config.yaml
num_hidden_layers: 14
hidden_size: 512
num_attention_heads: 8
num_key_value_heads: 4
head_dim: 64
intermediate_size: 1344
vocab_size: 32000
hidden_act: "swiglu"
norm: "rmsnorm"
norm_place: "pre"
norm_eps: 1e-05
positions: "learned"
qk_norm: false
attn_scale: 0.125
bias: "qkv"
tie_word_embeddings: true
parallel_block: true
init: "normal"
init_std_qkv: 0.0204
init_std_o: 0.00385
init_std_up: 0.0204
init_std_down: 0.00385
optimizer: "soap_variant"
learning_rate: 0.00291
lr_mult_up: 0.701
beta1: 0.95
beta2: 0.95
lr_head: 0.00642
warmup_steps: 200
schedule: "wsd"
decay_fraction: 0.403
decay_shape: "square"
final_lr_fraction: 0.0
batch_tokens: [65536, 131072, 262144]
max_seq_len: 1024
doc_mask: false
train_tokens: 450400000
max_steps: 3310
dataset: "wikipedia_en"
Each number is 128 + 24 x the weight over its row's rms, rounded and kept within 0 to 255. Layers, rows and columns count from 0. Numbers have three digits each. The size before them is the row's rms in percent of the matrix's.

# layer 9 MLP up, 1344x512, rms 0.145, rows 1225-1296, columns 128-191
102:149108154142147095154116166131128170128135133096108126155106151136101204158146152098127131135134151133133119140078129125160162085116121124118159152124179127139121098148146126115129131120096173
107:154092103118139122135148089121133107179162140127153144151164116182123114125135118091115145093159130071138075180128118124100107123109184150128118143110114121143131131101110134104116149142145094
100:144148117107103123139133172124094109140114140133091096112104114094113101120138096132125130124053106157115118116129078162102139131128117133095088120141126134119134120130149158163165183146106110
097:125183141132129096106119099089136105142127127085134141154179117080082171118161137116095110093130155142113147145160152124164128078150162103131160128159113080106152157115120132106110124158135143
095:121161142127154109146141116143155121140203111141111113137092097157092134118099096113108145111113113105152144120149185111079101147134117140124155110161049133139094125155144112117155107147130173
099:105133098111072127131126093072131147140074126121101140154165131133080124113097111125139085136140124121138122156164149158150120150151184144113127122148103105107178135102152092149114139170175145
095:094129110119114111159132121154124137149121110095135158106152119143132108077144144113119124132135162127128119157141126140123101152114127068170137149126130152096123107124098128106136103172117124
102:114126140121112155145114143141135130169102141165131179121104136155129144113135082112156120121124143111136116144123095114144128149162116125130145120150132142124095110098145123115109144120117128
101:094114128133128119171175110139117118144108140120141140138150120106110120126136131169138131132141164115141165115083114170142168142111104092158124161122086163132111133141149151140131101091103184
098:140126135156108070108128116121101166133123118134173112093124124101108159140127096142161078100147139156133102084102098140090127123124118107090114106144126163143149099122112128103149173114149141
102:149142123124119156134096149149186163143099103143121123168148148142079150086129136132161112147096100189107140164113116132138120097117134160136130159121132087097131138116123132154111140186144133
102:106087142123090118136141068111119113129135148122137131159085136075169133109124148106109119111118126094106195124121097153089124139109133101123139138087098170083139131149117150166142149073134134
103:123108150103151159095145130136156176162132113127102158130127158119127145143116155169125133097137162118106126134109153117171091121106124183157164120113090104119095127099163187125094162168151160
100:133131178105149130117120126122101152142128127147120128179129157102067151079099070162108105127089119114139159079133155117148105131118127085125131158117145141116164146117144159113152113096115191
108:088099126113155086103150115121110147127127151104148092118134126108140138101114120132141129181149155166152134139101147138139117161113101132099115117113160132110103124157131150094104159186135151
101:122091120125068139143172155167168099137123126126148099125117171151144121105101142140169155157107114126144077142164091156082133155117147141136128145112155112176154152073108125103104097146110166
105:119114140154133137196131167107115157138135126117115092134133091102127166125109137102153132151115149106129119147128122132134116134135134102094117146137116127187128135115114098116188123145090140
102:132153117110138147154139118129124127129150144133151094130086178144131110107135108150169180124116086107183108123154082111162123122159118099126139127138146101120116148130139138107095105087093131
096:145114117170190129147145135125132159146119143136149156135115125138100138089127146169118135121132146163124121111113106150098106140130085128117106124116136144127115111135118149083122163099149132
096:137148129120140093133136125105138122157117126156149170107093141127142091118084188152159149129112127140125091133145120112105100112128159139133155104164118136121205109161128134165119156116125169
097:165107144111131147103110105149134130117125120130083099142114124130135112140140158114117127132142106139128163148147152151131139127151154151132133124129139106128141199104143130163146120084144084
095:151126144129100119111093148123129131088128189120080093114157172123106109107100148153131081133139144122091094099118154134146121110100130141135137133114127174157116118102132144093126104122107134
109:082082097078085123139080115143130186122181112143125114120193107137108120107140109122119132157091111121115140106165104072087096111122110107130160122121131089134129159107085120114117135124130112
095:122136134085118105132119115168101109163118125097123115082117098109181133105113127105123096146112143180083142095112110153114136148136158141142106112145147135136140119083082122083105117138102107
100:111142127126120176162139186120119078125155117159135098155132091148151127114129151128157149106096132136142109145084164140101142108132132144099163150110152150122151167131130126109119103159146110
109:122131164140150164147157136113166109140098120135130142125159115148140137131124123153152116158106129134126117143128119166106118143141127141072150146125146106116153128155150161091061143131137092
102:151105091107130156113129161138140129146139131099084119122167118120112135162092133125151159120124114183122132124109144120163111118134115154149122116079161166150115128131155193177108146189083149
103:070105088122110107218116119133125151136182121133165125107136098093157136162071124105104176155108155169121138150131161154106090154125139119132162114144129139149122112101141118108115125131103107
095:160169133130125155162134163171095163128119122164137156131139130128151133129163187104139118138135162139153118150133073159136108127146120133148137152119131125140126128166100165111124145142099105
102:109131132103109109127121114090121116118120116118161107173111090116122146119126167127083088135131114145107122114139086164129157106118147054134117109117140116129128101122107093149132144151149101
098:144151121158212098122149137109195107149153136142078122102145130109115116122113140142153110069116093112096140118101144146105108087148121112129151121111148108115148136134155126134140139108162127
101:132150101106092148145121129133154150119104134173110174111126138128135108143128096087142084092112098143081129084129129088142115119112171123150135104140076137114130080120125149120108124164147111
103:137135112121140135156127086137102136135143103102123151139090104156157159101096141137117145151120102148153112099146132105116125096119126117108152121169128120122134120139125106130105174108121151
123:119140125132165139155162158110101168107103141130118159103109128145115130176128084157127092098111083126111118133084117134098135125156135147157098144113142157094143151135126146097109140146134141
106:098093175167155143126117127111122129137137107150132133115143176114119131132152180118105096111090116150170125122097151134097077150151160093144118127162153113078157126122182137158101140121102148
123:112154145127127111128127135127093166137132138131116124120150143138164155108144145154142094177116147145117091147148119157164145123169138137173111121147144104134134123122078109112096118120081133
091:145114156161087102091089147153119153131185136148117126145129119093093136118090138110125059109088109153165089139106112182150066148119160130159104143119173143168073163129143099150111096119127118
096:143137088109131149114140117115115135145123144120128109151093141160096141115120144136119130097196120075108101107156090133119145142086103168095129129120077156144127114121180139089104091085092104
102:158132156084115130129096110146109139139107114121125116115132129148160115084102112078080116119104141135135151130161129167097147130138098123194119059094128109119133102091127114166078106117078078
101:135134118148142112107104177117139113110100128126157146152126153130095137111138096147143152107151139172116100055129115141108129149135107164128138152112148064147168096129060155150114113119171130
099:148150134110071116146133177151147110137104140124152151113131079164136162158139111131128172151154082101152151124160106131149155169125156138214125148136131141150150150181092113164120117141170123
097:105145117122142127132146123103155136114121145148133121132126124085102132126118099142163123133081098177127139124121119143108122130179135147138109126123157141123148174083066121099155164111116122
099:139152142144082158141074104142119159126139133134122147149149150122128120124134106084124137142124116151122132118145091106125120116122121166150157146104151116080121135067146113148112087151091110
100:099137124150123104124141211120181126154168112130147105135110096139127126137154133117141129124161134134120103100139079131173121115124138149152125152141132120132143118122125137080137117136123205
098:082174157127120118174117147130118137120145136140129109132120114108118128111135160097110106099128130144168092136141141150114147139170161122175089115089117146147130106058157119126173129094155119
088:128137146161142126137073104129152132145186097126199121116088126078142135082142114145152133123152145156129134161127135127097121140174141082114111176102106094150126110105117112097117156143173135
106:129151123187148113133125134119090153112133153153116146095099117116120124141110156123152101106137152140091088150122117155104109108125134122106101136083118139125160112170156093113113097152110155
097:127170119135141156128148144117161130159138183130089105132092129174110135107093124129130026105121140182115165132161131131141090148090092146123123139133132112131170182118140151112125108155180119
099:089167124102074123128117137112151135126130100112130162120084149132154097113098118152145125137127125139076114168115130099091129112148145117165096112158113145149176168121088131150149109171111064
093:116142139156128086134118125138143149107119076103103131128129154150135152179159136105129133113136143148124152164142131143098115140133120093180121120101157174120141111138178105119115144095053156
098:164100113094162115119141161117123103138169139101134124134182126130120108117130122130135111132146134138141127123166106132132130125137125106144133118169148180138120126156131058104125138097114104
091:130096166171158126176135152106160110141150101109105139105164125121167120135119161089122153129127124124114108135137129148145099106153082160143136125146124129107107170105166095125131159139077156
102:151100102139107124128167149127078144126118138092088162164128116151109126118108161170142131143106118118147121116138125163148145128093153186118143105147121091156130153112120114141147119140095120
098:136133147123146088114141107109152054110097153145123136142097164156113161077132132143160107122149168127127150124158102123106137090113151163134165143181117107123142112088140151150098149112121085
098:086123151148136129112113112162124100081100152137124153137134141162122131163125100110140146125184162157124154067109122130131124160139106083128128095108172091104135154139098107106122113174145084
095:148164150125149130140125184150100132167142166119145122084080090125143144125133137187143082099080144090117128124106083120098104145056146158161171126119115096107123102119172177141135108126120125
099:089147090154121147161161171127121175134150117113174110163086079106139111092126150152125087154106156087136140163168157139121129106129087158117092058170128119135104144129162133125116128110163146
100:119115142130105112137099137097190125140108091131125126123116101090119131110124133108155161132134109122101098110079152165094135154099173106141157074122075137121148085140139136122160118160092103
102:172159125149102120130069127095128157159155185062152132130090146117110135136122124089136105138143078184087174089129131139128127126134094137116168127142167130122116121121129119114137121101108153
103:181118157146126109086122132143145135132162132159107106140112121134153127099146121104150093118140125104166118111104110165112170077140115100156143138083173158127138164093114112141128164083138157
105:170108113097102092121126117070114153088140103150152152156118104111119113139144065094139135109101167087170139129140099136140080164160161134165113145137130095141130106102121171151109150131111089
098:128073141154140095125140137131081097146120119130109144150150126169106098137174110107124153137154133169135091144167094110105129135115151131109134112142108123153110160110135110125122131115081103
104:158141118098106173112149129148159134154118147114144161154122108127110139087111106100127188145148084151130176115125145086165149153149141129110107145149174114115116156102127127140112108099111106
102:123091106110129153160118094142153118151152131101079093120122124084124097161105086121091157131129152088130113136121145124157124174144146126121154113119131119100156149151092141144123187102097169
098:203116157119138157134136157159138125123102128128125166104098091116121080166075153133141136122125125108136142137103112116137168141148123143159181102163109149123143101125092134179133126116171124
099:161122131094136151122144138142116101138132164116075130109136129107096139131106114103100133084103102109161129222105101146146120097105134201130081142172098142077148206073099140127158127133168146
105:139130104121111145134164150149097091143129155121128140135126111119141097134137119117166101113047135101104123136103106116128116174153129129129132140115106154105142137115166123121098119138128143
099:108133109133103111149148135116153153113190134107154148145105110131166134138137113107152138102131130141119138156084138162118144096163129141140125151118086106103161114140126122139165138135157104
095:136121075115140100113132169150106133089150058122132115155143138129164146050139120092108106083136119123137162099081144122127145184106104098152151123132126128105119124115123119160150101154127113
103:094153132129115066149088148122087095119117129152079159202125117125113121138093146143166119134147100120127155120107146103121106114097138080136165111098100161110112149141076155073131129142110111
093:147124141146137112136172092146125166093117114110154086134116096136113125142110167104145109158119144128104175093183124150135113114113138156079126118087095101126106147122091100137139079142148144
094:107114117134121114126091081130123130178117144146091171121129103145111124113068112169134159132138141130120149152085132118091130058100117135151158149113126158148148093129118142167161122170119171
# layer 9 MLP down (transposed), 1344x512, rms 0.201, rows 1225-1295, columns 128-191
101:113117139129111177104136113079100122104146112146077146136089136148099117148115115131130144155136104124123122094109129113125116101104076108146139137143128100097125123125138125143123120121150095
106:106155097109106129113136084118108101147122124079170167143140107112149132138103151164141108104113119126094112135145091165117161113120164132139130135105132146155123100100115157149122165138148138
104:146105151126120069120123129115099157141179138129153132175115099127122133139106128147090105122106131149134128116163110143068139142151154145207114136095153126098140121133145121134107139126115102
098:147073098143139143105117147095138119148117131109145149128154130126089127162155155176137138113124149136139121102094146128093157090157153142114133139153140122117094128128173122160144131138117176
100:127163118108148140140127118162163126123094132120131107076117121152127157114144092126140129139142130132115160144131129118166094098097113155118149124125072099139115121118184081119100113141087123
106:138124132116135121122123112119127099148104128149148070103104113148123110122148128120118124101120125144135102146152153133126158138108111156099118168148127110145104163191130122123136126142102151
103:164148121136158131158134122122149115136138133120145104124124110119136079110122152097153101107143142108130140088144101128185150073151139121114112121114149119169108174144146107122127117118154165
102:149125117111106109137172089091118106121139126122059123171122128164156074098116148108097136166131111161135178138141151176112095118136153097134132098124155114152137095142139124124130118114105118
099:141097120091156129113126135141137129142111167135125094127152134118163106131132139139128155144108138092117147133131083130123112117104127149120119137114108119097137172111120122159137092167141100
100:139129145134127111110087113159099146127160137169145104139119147126121120082123138096110171115168114118126097184099104139143122106131117111095114112186162102125097126119121137142130135097165098
102:086117101106110156158111111145145155110125125110105134155117145112103123172130139113140098138149072126157141113167142097146155087081113111132168154128136120110127164143130136126118161137137158
102:126118168128159128128135163142082125151125153149123162105109167147148178154129128149100099121096154156099127102093153130137151131138119123154145108131142142146144123137121084155085153121139154
101:134141123141153077134139094124190161135132146136099131140126125067130087159131136114126175112127153140122132131090150172144127135117152111127152115165144183105127138146149175180105132140119181
106:098116098126133120049139138178128142140103122111113086134065172105118117147105156129160124154135145121109114132084126117126120107182132141133125140155138176126171135159168162149150116113169112
108:104111165166120143098161116116117150083157154125134131126139136116105145118146182138110104167151099142116117084131121123210160137095094075142132126108126112107135151170117152127105164142087155
103:143148124167124163110130119137126114092126149152134141157169134136127161100103094103127157133134147075124102125093118202112153143069149132110123114140149150125126111086101133151141152099077103
097:127123179124070108156142167120126098095101143157123094138134112097149155130131165095151122121090100146083131110114113176120083144196120111099138102159110137127099120117108107167114145129154120
097:099126133122080140098115089144098118145167132175132140133134127120115119123144124155106064132155158142116162152142134124144152130134182129108135116125144145133180129130122080107185122120168091
097:116160126133151129077130118126118110144143139092125129151114125140117147094114153166134133179183098170104128107127100157099124160134127099123109148093144139146126153125149099116128156139124120
102:120126096113108124111161142119150079139129121165144128115102148132115098101108139112117153127091134175105086137164153123098124091113135131095127093111090096075094125129107140108124130153137117
099:130112156145105151111128090132122110139109134130115113138138133136086161129138076143173101123096138119120181135105140151146141105110159130138136153157160098111122164115129145153109128123139140
100:142132139114131101122132125131119107137120129127156148166130100134155074108091138123134168151123139144140119075165120165097079127167153176087094085129139125150166110144104115134130101089166125
090:120155095124122088103108102105136110159178126149121094141119123125093143080128112142137115165066130107148134102119102124150175089139123144133106122142109139129159182110155133116080114072118111
094:144150118144165090137139114149110159098110107135102134149087124109123113138080126118109157138104136127179090158112128122126113108130153126085112111145122168170117158111156127124099137131120139
102:138111141149150149090129137138126120092114143124161120103078095150118168152089089150116153119151138109142147147129130096151144117097168148122127117111126151096165171155120163131141144157071090
101:106097114126153098103159101117125147122131104118103135138163137142100147168131146109137129158144144097091122144077136105087146112128119105163160119099145122138179104195129096133121128107112116
107:175133138091123124132153089103117148145128131131094108159131134126198123138092110136148179098104118142112096114133136139144111154122110170102137143121145149134076160121090120138095162090150118
095:094107150078134148157133171135084169123185140109120126131154137154114166113121136112106154132129103125168091119174119140169148142164114105107133078147114182142131150130131137109095183131148119
096:157171126150163143121122196131109131192154122111124172151125135109123084120149172135127093175127153106112157096061086098158129177126124103086105096087107140146115181130141139122123139151087162
102:165186126113156096153127105155098095111111119160140121163103120113111121110124169139192093137120107154116156132144137109131093117131132095159152120119150152132102136102134140133166110117118143
103:112137080100158085109169106123078090149129109122105154122112101110124161141119131091124097102104163141113114148124099158123172068117136116154147088135116106128115104135145095135148163098160121
106:110148156147143132139088172119132128107141152158112181182115114136093106125106174157165152152128156147099139117102137144140067107101154145129168108139111125093097095104137137156146114146146146
099:125136139108135148079112125102137141181147127094128131157090144109143130135133117140138100122134108104139138102156136123162152116138132165121100162124132095141126107125133148155114136190085113
115:105115106139162135157163120120095119145122106072102148098104108144141166122114119129124118097112117110134111093107140126096130109156128162115134146106117134101144112153150116128123092136111151
098:124089115124112095114135153167098124138097128159086089116107114118204134120147105133070103119136091161135105136134114107114120143129164100137169139105114074111146109129126136104122128131110092
090:126158136130040154142134121163111144148146186147121147127108144134090174158137125099148124137166124100101115147127124155081135127177135168123133124134140136097167093147115143133131147135109125
099:118117112153099083115142176156142131130110094164140102168164147088116118117142147114118131126081102109134111156104107139127130143123170107173099096103122166110152163106130125141122125098120136
103:153160097131059091110107114121120079114127139102144157096107111114081116098132111079120129092135114108172113119143130125138133136148108115123132164197153198114137121130159136118143148117167101
103:110098166115071161148118148123094108150110168111125129100121126170136093124093079121120130137138107143129141148126142103110094159091122073142103149128123108132134118106115123154109141185110147
101:132134168107136134147138111113115127123156102128123067134155119167158152132156104120118105099124140125158145116120130162134100124128135125147134091121143169126166102145143109096123046103101108
096:125152140085119103111118137116134079146112121108138121121154140119126140205112101110174137107115151113112112133123125119136124117131105130147106101126130137125106156117111137139145109133089136
100:116108142130138145124188143100112102141093085168135127156103107125139140087134157132145116118135114130123122123141122112100152152134141146122170088143136102124136150159111134136105104156158119
101:134128148103160102135127124148101133118134087115114088136140157122158122109099165085132125158124140121115140124158098131121101126103141105151147131157164137091159139121100152101153126141150115
104:112167129115145137101132180080152110123135137096145124097144149119121100116092126104159100131155128144099130135110093097123106131127134126131157148130123146120135147119114122107120107111119151
094:107160160172128127131161115155142185120124128132136104145136149174154145090141083152122086124154129116094135150127124150095149114110136143153142120111129148174158150100112132116111145107092117
096:107131084139133136107147128151154126155144125118140129140086149132147145127127116131136167155177142141114114110103142176104165128134153088155136170122125130152110132132120124110097138177082154
102:150141137111110155113150182098130180142101121122095134147099160076118157110136107178151117167128127097108110146126153126119141157118132107136115127138100129138164110097149088134121149123152110
096:121103140150183151149105150149101157057119152134127110134156125131120120174127153121104159160099101116134093102123152075105131143142134130147128117154104086176138114156149106103166129123140153
103:112131143164138164112175150157132165193125118182166127162136111105126132100160158098108152123128127102137133116113111107107115103110130146128130110094144135101129104110151131142102121111072123
101:109165173123144137156122124115166115138122125149151128115136087132107155123075154122148123125138163174115142115087117130110100138130090126126113164094133116132137148112086135137086089082133130
096:116112090147110136157127127121153168132153127127155110126102132136111148137181180114142106126117146149134133083115161144083138120154111147128143100106136135133155069127175109098175108144123110
102:112144109118085096122141151132142091139142128126155125117119110103122116120099133134131128158149142157132127110122107081131111096131104131110133112132077102130104147143152142097142148194093141
107:098093119132117132114133147140154132104118072086138100093149133121107132137138090127122134108131121113118157123125134131142140118136106164085095097085130153139098154112153078122136134108146133
102:133154133168175159146082179107103137135110157145132141142169094145133139137117125148147092144098137118161150123140118083100065144162145139105124108167094138136114111115149130136076140100107110
093:087120086113157121178125083164126144113122141087157116121137129169106116119071104155096172069132130108124124127126148073134128114144139131106151111130137094112073164161150119113192104091095122
093:115121150123105083117126126141161177135152123122133125128110133152112123162096137141187137101141109161096138146151151147113141137121093114109142133127129118116143120140125104130136139154169139
107:083133136127105145117129151151152129097127139113116117074116119137139138097144121080134088162127091118170184137140121152153138129099118151167099124153117231133112126136168088137132140079117105
098:147160117137168137202087098146119150131127161150105149170120141104074149100085091118187127150102121118108126120087150124122144086109143134144131129096090079132134093112100101133112133135146161
095:094130117103110119163149109082129122064137094155105156150134172156126135148128124096163137116122124149152141111101111175106118114110130124127123129132120111165153116085103112123100111108127145
102:105102148176141107131105145159178143134139131117106152125101090151152149093098160137160143119144131125139118097110156112136081097128137125147125134133114093125121159129142133120132130103121098
101:132084112113173122103156147091109094153140078149076102137106126099132101135141135142145124132115132124125111143128120169107131158080166130126123124107132119080172129126122162084113105104166123
102:127142119080182098152133148108104092132104127164153146143184124162136123147128158153107110119173152098105095105170149134097103115136118098103129147118164129130100131156107125147139120124122100
097:137160144158122118142203161143128096140123127160124118142121123163132163115136099125125107166139158114167130141131150106135178151101156145136111101118109123147152140096118126159117132127120157
099:147107142128168134166137131099164151172148124100105128133126131139096137149158140129105155115136130153122129125114115128113142126096138174143155104106101180114188125101053161128126151191120160
102:176124128113140123097129100063129091108141113126106125117120101116119124135126116126112140161139135134113128119075141140134104095137140123139164139109162113123157140151138154119104123127175120
097:171157132139105117139125124145144136144191160153133144120152148093122170139161168088165072111136119131176094151130141124159172138103142118109117082135142150107129107154141097154153086157107114
106:112116114120155164118161109145114147144114117117150123090127126124113118128101125158126127114133144079126134110100129134132147144116166101108115168147133140060136112126132160153128113122171075
097:137153142111139135126129156174150110075146136077093110121096160136136150136131075130154128134097117130115150105125161096139130123115126126103128118105149125126122138136128122113159145140112097
097:150107134128151138140132102082148113104145143114160126089121131129108126116108123115118154159129101142156120122165144119110141107109167152140108132117113123131129118102112112119129130081119087
094:153106113158150140105128131106146105118103088130111155085131166153141091139137111151127140044140187153133164155106101098173109098100180124108128139137121111081135149091146151109116147126168183
094:131162137116144133127134126123131140168119148103169163157101172085119125136153118121108131159134108076116130101130130192100117191133098119144122173100162105139132103140146158096167168130107129
# layer 9 MLP gate, 1344x512, rms 0.144, rows 1226-1296, columns 128-191
112:153094106115102132101146126152082103121122134117143114150108111129124147126109130140119110132119098152159121174139142170075134119140132149129126118118127136126159096085098137086155131106126140
106:133141173129127079122149100136122157096168147134096133134111126154152134089124091172126130126165094070110134122132135131117156157151138115100105105142137151132083080138184122122133153125084162
100:132097116159119095181131125139105169137128114108140114137076123147152170150090110124162118143104154117113131132150157116129141128132059096139158106111096099150117093168014156106121137109135087
098:102103136149106103169086127124102120145085114121120117133135149112098111085111121165144163137154143121120114086129117115110102164134162115147152101110097138151182137095114106097141138101144101
099:099145154121140115131171143122103114112120180091142116105133145183104091093124097134119157137105114124109107150118145141123092124129107129123126142128138119134101129131118108126110129154123154
106:134114153133117096154143172119152102174116166127139129124146082122140102103137136133085137141150162139116126147112098153124112134119101110165136176185142130074135105165123139116097091134098097
103:132118074151072135160120167081137117157136147126073134122145137130098117144132147132138112129137144193110099112103123125154125145123152145116171135115120190142117137105137130142104179148157190
096:146143154181149110146139144140104164152166146109127121154110123116153154143120124139115136127146110127130099130132160103177116114127133156165178114110165154160172127178147134144149147134144102
097:109085161111146123140161084118115146123106109133121090124077142118123127135088146119134139097129148129107132138106124120113118133115134125136115174118159125171127074166095101151121127132119148
095:147176162135154100127150131102119113130166101143127145126133136091118158073104146165149171156152092103193118128104115111110179135096136151134143115120125137122104095109136131166140140167119117
102:145145158142139093142129137081153151142137077104141110115102142086102149144180156133143141146131093122138132105139156139136145136123118150095131133104171146111096148125087151118131170185128107
112:166086121105132111156155058128090166118101115112103130159130080138140123165103144138155150128145158109125160137120152104166145121123132113106149149152128138075101145142114121121133102121119131
096:122144129141125134132138114148129119079116071089143111071152159176140150113161149104157174141122133167146133119137169159126116135145154163125114123096111180182140099124100076196114138147143091
110:154107138107101158161124133075102144113099160159106160118120073108141135103129143104084115155131126168142129121108133109189124125113131138091146110108122102080094152188136145112160134142150140
106:144119152118117112128161088112122104113106145114124125145113165121111107158114124110139102153130154131129121161073155103136115137120130114154162112131123120129143079168116127111180135110146124
098:084097157099117122123128106122162077160119142168087108144114104144139101103128103113155129158152074132125164115140114115110128128091148101155109166088137109118142118128111131115134128161108169
098:128115120132099133121122111133140169143134099119133138144162162065136125170130081140103165126124125126114111112084139111121109100135180125131122140119117089115136118134166188143119146158123138
095:121135167131120156137143115135080109112133071164168109121146117170068153122118101135146136121093107161151117121122151169105146188125123096109132097123162148149092081146146111131147086126153107
100:156140134127118171112164121088125143097110143112102124136137139127139141096147108142170116112123093121153116134135120107125162105136165121164073124105091149112119101129119162151116095139133163
100:108146128125150110129160133098084157113105084161132163116129116127138132121134114104124201159143207123144115130125126149124110109099159082156145105101104126104168127157144127126126124086124105
098:108153155164136158117140125125133130156083136126098100129128178139116153137130161147138153150149115095072101113135139083148094127122082130104126088082149184094130129103156149144139135125121159
105:122132119191127080126165111147101117158117112135155112166106149148113115132137138133075162146134129148127172121143147146140105110108166128152137181131122083123124096144085158161137102104150138
096:129138132143097155145104106178128143151054158096081103148103129163117122124136114143140133095142095134109156126129111132092139137156183108113128102161118150158115119135112133154115067117135094
101:136153123149130135128109117111148150106072143128149103135166159132138113108139161138111094165131146140101137134122117148114146135122126085141111115136096189080085128122149144102156131082127139
105:108126161109146130153172115127169100079145114090127114113141175119154124151148162131100132142109158135116115153138145131108139097145145159121144160120149124152167120126148157116078133084131173
103:134120156150159110109129153082136111133169153103206138143149145124134155155106183111120117128106126145078143145107092114118102122136185145154137081115121132147163138118143172140094150118108142
098:161106167118095115094106111123082098146102104138142087150119140102102115121134115176155045110137136138120183100168123112155155072152102150148113131153129099130159169188101113126128122093186132
095:166116159148129122170090174130141130111115147128092128155110106100147081137148164142155093154118129150140093131139109123130099114135116146098074136093106113137109105099101170103128094142113146
109:155142132142100104126146078120121146110135103127075122133099088140138142111126110113132158179139129147139122125170115154141144104114149113124133141141100134149131159089137144118159194166157121
096:124114136131153066132134127110100152182132131121109149126113124113125126090110124101145138172090147172117153155182116167120151104124160102153121132132081125117143132115117145134129127123136118
105:131137169112117120146166119121126137145143117125113099101112114123141118102082149141112166172152126141153148161094155151127127133104144140156127157151129116129108129130149120117091116164107150
096:164124114112118118116085107126122136177174109124096131154126136122113165109119114116161116089105106155101139101095112121134128136109100144133121135097114115134157143164127165125129115099142164
107:103136141140154157094147136155133116129084090120111101159112131146144095146141074111122126088143085157110124110115144146116186131144132154103100113092136109135135129147106072110111173125125105
106:168132156139073142115114135115106126118125126164116115087166110091172142137131147130082142124070103118123121073115160141123118099156150141135101150126138135088171132150126182107129063134145126
118:099114125126134092151144074127148164189167124137125118114142131141136145129141170140132108127121192195127144132163118160139147161139117085139145115124125122143126161080103184126105106158136158
096:113108102123184114094119168155132111146179174120162105147160150145128129143102169142076157117072119153131066139102136143099117133111122122155122137113154125149103173123182136131110104100097126
097:147156178130133124165100140109124146143123103117135106126104118139178112141098113127116121113139111126127083123145113103102124113093112086154121094106149148156153125109157170135101159108124123
104:153095098137198174116118133130147107113095121141095114129162102127179167092150127124110136146144185102135115130107124135100065122124115143134159121139096123116103125129196080116111089128105074
098:113141174113100114068159106157120120143127137153136122111151133161181107138099121145123081123161099141140160116126110147154131139120109178163128123128148100121125150155076139113139120131166135
096:128133104163164125114152117116090109091142130128136137126115105113128127092170108095112128180126137130131115119151107079128100143126139158134093125112114166147122146084141125164125125164165132
100:142097173131116122130100119141150152121178166094136111083142086109180146131141110180103177167148139131191104166114129102153148107111099108116085142124071154122170136121135125169101149116138136
100:150087132111113127131120146101139114145119115133064109121130136120151190114114097121136157149067165142139108140088119116153136088109120174127123139158118116073117151117099166174136113116126164
107:215141155093154188149159101148067148150116127127129133127144130151133168134120108115119161132130111122110090129114130139122167105107090127174110159093142187096128097171124123177137104122102141
093:106158156137135127175165088081128116133127143110158104102111107103133088137125099117147138147104107133137107136125172154074161084093108152155118106102091194123192094130152142153159132163159119
093:130131190102094103129160117112125150142118129091142102154154138125116138117137144131110121127115124102117089179142121132135129138095130149123188129115104170112097169129130107149156145109146109
099:131148134150142121188095104098134133138127161159105095123119139141116148118067119178103138165102141116100141147143091093152124159142138107156109101154109123125131115158102157109133123089133150
097:160139157151123092118123097122168126160105091159132147138174172115137148171135121172158170138129144115114102125096127148153143082144110153135129083126140135144111119129129137164127124097157129
098:098135150153119088113162159081132124114148142143097140151116117101155153156136153152149170138161148142137112084103148116096082127164140128147114167165165115163086098129155124147079136138127184
100:174094121129132087117149078140153138153145140137106160128141134117141101110152139108146130166120112106133154118117117075140088118107122146112120112117106127147099109100071163130103140136129126
098:126124132129082121100151153127154149156121101113136131137158140140114115090131148108114173130100096132087122121128126076128148127142129159113128120113137147118139139149103126141140138132102119
100:120183147108143171137107153093123152115100100192111137136121101148141166124123127095149136149133135119102080137134124110159138112111136152093140092122108101110091107123078102116146126138122126
103:138141133121167107142140127135116115135140126111122120147114149117051156130194117071133107187094112124195122114158121087117078122158135123085132156142158145128125134164075150096121125135118120
100:129143148154160085131146108092095134109133143124112187095137124108106160148123132137109141115146132126119133126158148150141145159087168100138123084113150156123116107064093090123105132130141106
088:131085149102116134127098144146105148113151109101164089126119137123150113154200135143169157088147172123099074147093107103133138101105138084197107147171180116132130139118090141088101108099093093
097:184120150118108114159144174150144142147107168122144091120142188141143124081126141130116132111098146144166133127167116146099153138127130102148125168133122151154148127116146169116089142122060114
103:152132158128132149141116108135107141111121111129164190096135093129125108159149149106153133151135133148145174080089152137092102149116115101092129099131124124137144105151081143124112137174084115
100:125085158120123102130112122100202121116088134149118119111122140080125142102117090116141164149116073148113117082099112146100144140143159126148147121141100114142128113122108119123124112153093164
103:114140165142093128122138135112131105088079149108090123112164144118109163115136167123136122104117153098109152148101165085143127158115185151070093128183133112088141131159128129173149155152138126
102:182078183149159141096145140091134108115142107120111137129139106140160159147144114123134079146075127076139138093118128127114083101104154139137155088125103121134106128113180104083106148142129117
100:094125131163160149143140160122111119109172111132154094164124130120133152144131160114120171133114158157132149119099135118178124105095139119145116122105139111113123120103142082152156145120159105
101:193147155122117155111137132111130134073105121164111156101118109124129145058140110171131176142104144135157145116119128113122131088111103135126111142132144110125153130138112123132103142092126132
099:068163116174132126085147138135140154158115064120142131119149148105108118098118139137118133197145092118135140103152144129153158130128147094152139102147133166107141155134134140113131174099143159
102:127116107157120139088084119132115166120100149154147129093140117139131154083121145136099117110094167092123155147112127089081115100130086143112159169102104154136105133084203113119147130098113109
098:110156113124124114155121128094131111101109138132169182157130189163101100098152118098116171148148122159125091163115110113110115091125120101106117118110140131147119150103124106141149150139148073
109:114089100106159143063143154131162118126109157102108154129154137115154146151087111135164139116146111175118105123070132151125147097150073160121102142121091136161123158057139114152121093139176137
100:094123196170128145117188137143131166107109115144139123174111115169115142132187126101117133111136143140126111110112161085137190113161066118144144135164162092121124117129170150157149110113100158
105:144145100128115149098165096104120099156121162149114128142151140138178152125134120108073143128137129146119098126136142154177120135121115097121145149140123156125150137085123115131107101127132149
099:163090127127184157124125162077125094117116168101117113128173143164138100146105159132156143144137148122108158142106145127132130153120162135141129173118124145174137124097138113125112141163109189
100:087126177131096136128164139099088108129144149157142111127113134078150114150138181104145099153150164106124107104137130166123138102158111105120100109097121150123144110148125139116149089155081149
096:118109144123147128157123131092157137127123163121124065119161168138119163124118130113161150137098134091095115101109125097141150108134148193107114161122118125116140138097130144155091104130109157
093:081112098168143112126153113172122154160117150134126132139137161170159156115173089128134156142128174127094064140148092123132110095118108165116111133112148135156129104166098113104134131106108094